config = dict(
    hidden_act='reglu',
    norm_place='pre',
    rope_fraction=1.0,
    attn_scale=0.177,
    tie_word_embeddings=False,
    optimizer='adamw',
    lr_mult_qkv=0.5,
    max_grad_norm=0.5,
    schedule='wsd',
    decay_shape='sqrt',
)
Each number is 128 + 32 x the weight over the matrix's rms, rounded and kept within 0 to 255. Layers, rows and columns count from 0. Numbers have three digits each.

# layer 4 MLP gate, 512x128, rms 0.0777, rows 385-418, columns 64-127
120125171149136211056101104084159130138134158095118132161142169100109134112098089101101093079128112121146152107135160237138091123131124112094063059125106120121130118136143101177166170091075058
126157161119114119168133135189107124191155106107082161157093056149071167107017108110133143135112074169156121095108091118154039124122139141090068145091120095108112158158152139085117171113103084
142103113148164144131118199123153151078189055111121147129145143132098127092149157178113143098135135108161122196120067085132148174142138112044133079077164132072129115144149107117123168091147188
137107131128132122141143175150146085125083091129125110191102085156150146161108157135095102151161175129154117134080116117141074124108118151133103098127106143140058124166143183093175162054168128
112166122155130148123100128119085113096125126127116143199124168129102130118092136142153077095118120124120204154108128123183135149101121184097111137137161093107142135132149070126185169068142103
180096178150117135104116108120098114151124171103083127126134119128126171140073106183156119110132121124080132149160159095169114126162041120116122069144163129109174156130141155164107093153066138
157064149137100116167089123128127104093132108177101177194124127154147176134139112126098103127166121106129180093116059116133109173142108115110087086090153077122104133110119158130194155105131075
129122150136132051082046106141160076139099111100112176157087101108115087130139107155134078121145096110145157117080169129102105102138159129171118079167086125140165078129108103159205157074105086
200160179169115136124135153074139154141195100160080074155194069091158099070042158189142179063135118137097185154126132147124144132095143092134164145167190068089157146084149124101120115160178143
140116117134149136106148127110171122123157131094092188163147143089146149107091143124129112121143133135124138139116068174134126160167099055137127100114123060139148103146132099096119125125078069
122090142203119128091124126174158099196105147169127141153089141154173135094133145082120111113158113106162156099097079097135067067154153153067081074144097173140143154182087130072148155153156122
189081072100128078132096148133151134126115128089113078162164136155148137181130127205182149080123088060133073123147159080095161177168121165118101103194116143070054173152092134096073142108062131
123127113151146103133089138133153080117134107133085117111152090161111143086147178113152181066139151053154104058186177089166101127105118153136111157146133123085138075190127141073125126117129096
102135081179202098150111155123134139147216088161124108150159162100091058085131117125137191097153083076098112160191073116128151161141177092101166081201169148106141132077097099145180167148143129
133156107103153094138078154102178100095153140122110169114146054139128184066179139150132091081145117102098156103128130077157140086136128159154111095123189130116176089101196137115107121154161139
090152167119131121121120160102144123133109103184126138173127135069113119070103126154116110122206116089161104184102137083140147135131106099102122166115121123140113126124085108117153127088166082
110103108112161153201087141132149082122124162133060141111144110121101152157151123173162116073112090112149126146121088105141129105074095106127156159069118126150160127154149101118153114118172139
171096130182138150120080131116174087086115142065095100117145185130144034193106153120089144119101093083117191074148097118083080145134094094127080127143175118149104107100187171161162173173133107
120153161105106078066076117075134086163143140078098141150128028119077130125152109142104100119105104073105112147142165137140094163170131235125112151138142159051142154118104123114159127122106104
124132145148169119065168117160127167115163127167108169106156106112097145162070142143119113133210146106139124151147105122155114149147129074102137158118139136061149143136160111093180126089080100
113101154134098149128157145142127169140131128105096172152158154150167101154117110185103119089141114150131188155122135163166125154094044086175111154109066078106097221183105137118159166137079137
083182091122181148138166142139175122145134187169134145191148155090142147098137112208124138091120126125115116112109136086140164150188081110126150139126098079085067171168142150162193099178149118
187147116129165148119105124081125053138170107115038060126170139119152133144103132170094111076167096086161135134130089126146101145131088117117064118130163150113131117073166067144166160125104141
132142121131154082112101165105144140142151087168086197155092156094124095135093123129066108053154153152126172078168163223098099142134127079145144223134149136105069085079115105160141132137157127
127110088098135157126140137162144079117101130124055118181128097157122151064136124140154161119137169160146142088168111136159084155109094157089091059118133118059124159114152190116163105158135057
137109081129143160104123171102099128146147115173099165191142138154150217140119132112050157099164136151144120151155102115100106123075125151070140127149154090041105076207134094107114149123138103
136138107114122070110108133131089091093189080190080164116112115163146164126187186132132120123193125085137141089080124073163106186110084175098156135155117167150121084129125112127097149135183090
118089157112114140144115127205147091064111110082159107107143082097166128104116110162130107124169098059146135136105134125101171147107121106183130091109136128140120165131120117145109130110152116
129170154171137179051117131086134123101165141158081112153151130113145065182117153123057155113128118109123116174173128106126106129128205155089022135185138102111163111152128123132117131072103128
116097097133124063168122139168127125169148185108131121138172103172156124094053096201154118098131150163098195104135112084073085184066067174101086145134125054114078203109111136122173136137159136
149175133097111143132140131116117102110189105097088087124119113091122087111074136116133138119168106065159160110121098126147064128143133144097098082134098114128159082097192135131193185115113068
128096113062131155105106158075107157131154161114133134128118116116199074095143121136081132046126086107050098135165107159145146157099131161140118137133172124087146150150143038125132122133126124
105158067139114127110141100174136118096132151162101108166161153162141163145103127189107119065134085142113165119103116151177119148060125078064141099127128120155142114142113053137110165116131082
129108185086240125069102175125112083148182127096132154191145113151153067105095096154130118118175135068132095086229080132097114140135108140095126130146168153157147199091111097132138125104093144
# layer 4 MLP up, 512x128, rms 0.0808, rows 385-417, columns 64-127
201089149147147164123202174131098160109143129142112184104182161216081144121126096147128081137164086146128119101131118100136087198181151112106126066088108157112115117149199096096122141086172132
091088154146165160095160142072121188074163177095165114098136229044128116144173124145110132104091145105110130187122128162173197124150117197144178147135171140093119104079110102157144101140124158
147160133182186154143119109095101146116182096086075151133145178122120088109076116113083144095098097070110121191085101179095127192141113119166124066090109205149143118149138137121156180143151147
160099164084101130150137190125120066129143145140155165163121137153130143123154139138151128120096106135188149128076149134115138090117113176104129196092128083145130127109135089060108158134161093
141089090159075119171142092104146142135097089160161113164098044162103157100149093106164090118155149165102067132108168122124161152146133140126083090137093108133162090155134108068141109145151078
128148071107135142131101154106152087144090084121158121128102124117132137150159092145142083134149127164152130090089135142092148117103141109147106097141088123190105109168127125108103138108166126
107139135141106160103145099096069162110143185121121160112117137089128096131134139129120112120101100138130160145163125120085087107154092142155146142137063134147150166090120080113084159187094147
107120152171148099132097086136116114126126083107143131146119149110144103067170082086139111117091095163188184134142130121160131078134138119163151113115139085142148076112144111137159133114070116
102106127155151092218124108081180137109120118090208110133102102167107111089156175124135178118134162156170179156214117105138176147140135065081114138191146145102083177069092110137157114199089109
122136142141135155147139120119108186087146134147140111170085160081143108105119158139148103095131201136194135122104197141073146112102096084144082102119087102141112142093097165143160154103117102
089177141158164145120099109099075120160149148115141084104150131116135100125150149085178148126108095106120126170092115133207124166141152168133190116112116178165138106133116169190104138132165138
103168161093112140111183078188157203125124098129129176129117211130169108096173104187119119092189114200088102081097068159145104130154042082160137096132078098105152129125107127144099093112145095
158134105051085114144127179135139110100139129100147087144158102165094107114113176102097169140063166134110093121076169170110146135099154160087135161122121163074128128126170181176136161125193167
149128154180190189120142116134149121127150107128139064131174114110124048091122122117083144150164100124179127151108159182121157141106178073097149089122101111108147084101128143191163134117141129
105165122116124135166126096107154150124174125088123097124212093105095114105181136123152207118084143207169115091117087108125153124112154168134183174121112104113118131115134155148125080177116105
110130100106106147147142126142188119163146128139139173131163197120124125122165096131117120130094134081197116131115099123118100166080110141163115083124112096114151131190101101105163104110147112
106204142150110092065160071090133118121101171129162142158099166130113115103169128117087218156174130071140130097097153142133124150152193140141127088157109147128157114125084076151151159099139103
143143169085140065159163105175141154091178090109102127140141154044101147135143138149087153115120100168107111143174098148122195036153157100135171153152068123145094165119098148103163114073077084
106177165131148193106145107116137115202194158113143125097134089129098082117108121129122144105184134077072164148140172111095177078115160104170050199140137112128127163064140112173108118138097098
199156133140175127140150105164071122059128151116110094124177156114087133115115180139075113152098149160151114154138136110132150099136188092147131191114092163017134095098150138138168166167115112
137166165150163178145145075121126097146139124183121050112157098038083127129097130141118177113117135131096118156073162063088138123128229127102116161124118164141092076081110194096124123144141120
067112164068101131140111097108110152099153054125142112109091134128135128100136159095084122124125088181153108147097121183126089097093206141146127123116148162149154078098130105141095157143123145
109071170130085122146126126148153242116123154137218195149071084112099100120185184134157140129073147140099145137148173122160141134137147154119230085149111069099117178175075179134077077148150100
112140198135089180162178095175127116138098171084157090113127121147177156063088131127168106158106147130141136180089089082159198097130119170076084097070122083146169159189158099108116160096094132
120137128190130079117127091119155129146166105145215122135101162148124112146137153133084128149118134109107107192137127084073134128140137036098122198142071105107114083162120090134097162133132182
161185137121065100137176120208111112117188156123133147087184180117127128175143156110117190161149097080121121135149114075196118164125097113109117106113122100114141172108137165082109084100183087
119126119148121144119123127160118171116101146123155093109128141135135102160099078149110064131101119197092172184134126148137145121063147077116136082035099091150128179086166176092140126097139148
128151131166165156122122105172112185154129127083119122116154114057148174155074109080081119124159138107195124163106103129175141076147120144141157160081119148113111140135127165155166126158120132
139143099135120111175101151143177055171141119070121152126092128121053097137141113089141081152135113061130208129135081126120176082128170203088082171219087086149117080159100116125099155094098138
134177151191139137123138095111181092218093181127165171139115158144075148153127153164111087142126114158074162081141103119121119143156085095147101120059139122087166146095138175183198152178142094
115181130132115104141103138100145129105144079107089069119117075121133059100106150150176102092160100098107153139134110107142066117113155129149083111165111130133201126131158117132162193151093127
106133181180162119205118084207178117115144114137121135140114077194098112138114134142167097181093127134140131164108123089119133065141139161153134096149121088181142112093142170102150175123137102
077101161127115153101106114108130156150168110136152172088082118167144098151098088125152160122119190140125118155153134093113120094130100184118095156118165169134101176108150125106146149148101185
# layer 4 MLP down (transposed), 512x128, rms 0.0755, rows 385-417, columns 64-127
166139044084151098147119124157121105141056106137154095104171176123081192126077189125129064188108117084172096111126095135086176120095075140106091079111130098096153124216136089161144120205203184
156142113120176125123137109145121117126183126162147121097146086155143108167075088120132152084164140103125121084149103090131129122073139145187125130125181089125127167074105111154112143128117128
096138160173077127139168123128178057114117111148190142096124108153191185138155132063170084095175151136095129114124127120105136122122114142155102099087120084072145162161094086182161078116147091
176192128166162133117121054099148172121152088131122120147147128090110101141140087135136155149101105107120119158174119104112130144112143117145156068170141135124166111101089132157143089143085124
143121119087125141103079148165155157155096108092136125125166063128111100103137143131112141171183129116196116083140109112097192143089162098131199152115116089156111147126114144083176093103157149
120099137142194067166110101139139189121147127129135095141111148131107096122122142104134138076148102088125100156148103119104133110137112133106173140139127155128104127138148103132134220138068108
144088133144080116146086142128154132136116089156112171146147159150102191117183166097113174139173136127141119080091132135124158132142106122129085160070101143115114126105095116127150163115129079
088100149069213138073136157143121134120102124123096177144185148122139138163171147172073180110131174122122064096092071119132137153153094147098146136140101173119137178160146101130113118179176134
153194118092143123160157158091102147067130178203180141122143189127103143117163154085129164166152137079167114172130112109113146121124082078145160031143103097091131148125120154066181138149130071
078149103152089173122096118082173148104109074156165144098148152115188124136137161177089136195147181139122120146073167098146117085123127144161076059149120139131122121150113167098122146113123128
166098114200087120153151114122178172162124143162174161162131166112130125104087146126122142063107103093161116127113090109110036083149119092052090135129111115125140120188124089126090167182149135
141089202168000155080143109094111110148120164162094137173098091124119145144205119123151111135168114141098124094139169157129143151139134098108116119153162174160112054148128140117165068081142139
087082128153125081143107173153117130173135134090174155163163128096134157143070098073113061164166108130152210097115109117134080086095144121172085063144126187152147156099146075166131048136090103
158121092129136171124155121139086134172106076177139126131133139115182183117148102108097050168122171146167096176087158071085127128185102184127122118078148132145080151159058111143125108158111098
184157142115134168127155125136161164165105156143112123135128203183022125158097140123090110119132087118118116081144107142144153145091099118117089103095150135095109121127141132172143103168169172
154137050094104156148159129130113089140126153136070094083102133145087128105185152090184143179051128108106130114156112134121138153099156086157126095134124078127117175124162138101095158126143183
151084133100107147122125139163174083119133097112056151144167091111180099098061138090084129082120171170173119121159134116152175150147093152100133115132153059161132159143159124097139084141115139
145102089155153106135127095186078115138131069140099123152152175162122055184096100176105157131148116145131121094120163135109086154088133095123099130109149130116112114105163120176162156118127101
097138150139101150130047147154123092129083080150117116141140131061198140135179127152121155135144115129148133157136115161077087178136112139147175123110171143105154130155119144137133033110093138
167073205172190129101088070138149105154153135108157116121124078112174051127130116096154132095166169144142146176134136096132165103176117153092122132140137086140113119117142140154168137098133166
124066139128152144111118120137124102177196106060109120100147174126186115122133090162156121094094130133085134121145068128163148091095149094176085171083107140103156140088210143200108155178132183
128128089115138180108161110115169102127097135148126124101197089081084153106159102151149114119117115149067123120159147088085158152149102118166150114112138068132144123109183117102147134181073095
148089133077176112107167103207028128109185175092101111159106159119121100133160123177083170109069070110147195162183134121137165110117088078105168159129143102146131097160174144138135184130092125
141158128184185072151134145112127115172236164115091056163138070130130143136111108097098134153064154105093137146139136175109111097124151136135147114115136134134113144151120126197148191163110130
107081123116253122152117136137147114167197175178094112106077125119100143101149133124131157097105139117156076129125115103119157126145111150111159128153098101117122129202130110118078234119154117
068140120165161169097145140121061149143137148081128156197124170114122116135046075199123127108130077123118151107094107102184096143088126179082162085115139171152187128100183088140191085143150125
147128124124151138103101140114127122181100082071124142126131136093159158063093100117125117097110150126097116175096160157089145113144160128139154112125197152119096124073094152082143145185147121
118164129077127112149106121053107115116094092111112147084138146102114100127168070128083162130177122119113129085169112145110167152114122176106102082163117132164162171098114103147102133111154126
088091126093120160136143086134068125166128106074104129112104038107131084149176136114223149134166142167096123111128068198111128097190101119142170205161155121107102118110116150139163113164072090
142123146118115159074148204077156102055111139147109177169095185131141155135096190148131158111164101157142093098092049090154146105135131103133125076100121162109147142117088130097141067174108074
081110125144072153074168144146169084120142137121154142114098157143108153130095097162125121104133197190136137128111107114105104109196142142180188102096144207158060152150075173100095101102164149
160152106143137139123030036111127142124112078177163184108152116100072129108131137132153105126175105106146146149174128101154148135209119140155132148128158143084037070125129146133112126124109160
179086134172096126152135129093143146086162066143111104160106133141076163154123147135108175077085141196167121137142116082158002097161085102118183178143104155123104149102100092169157138109072095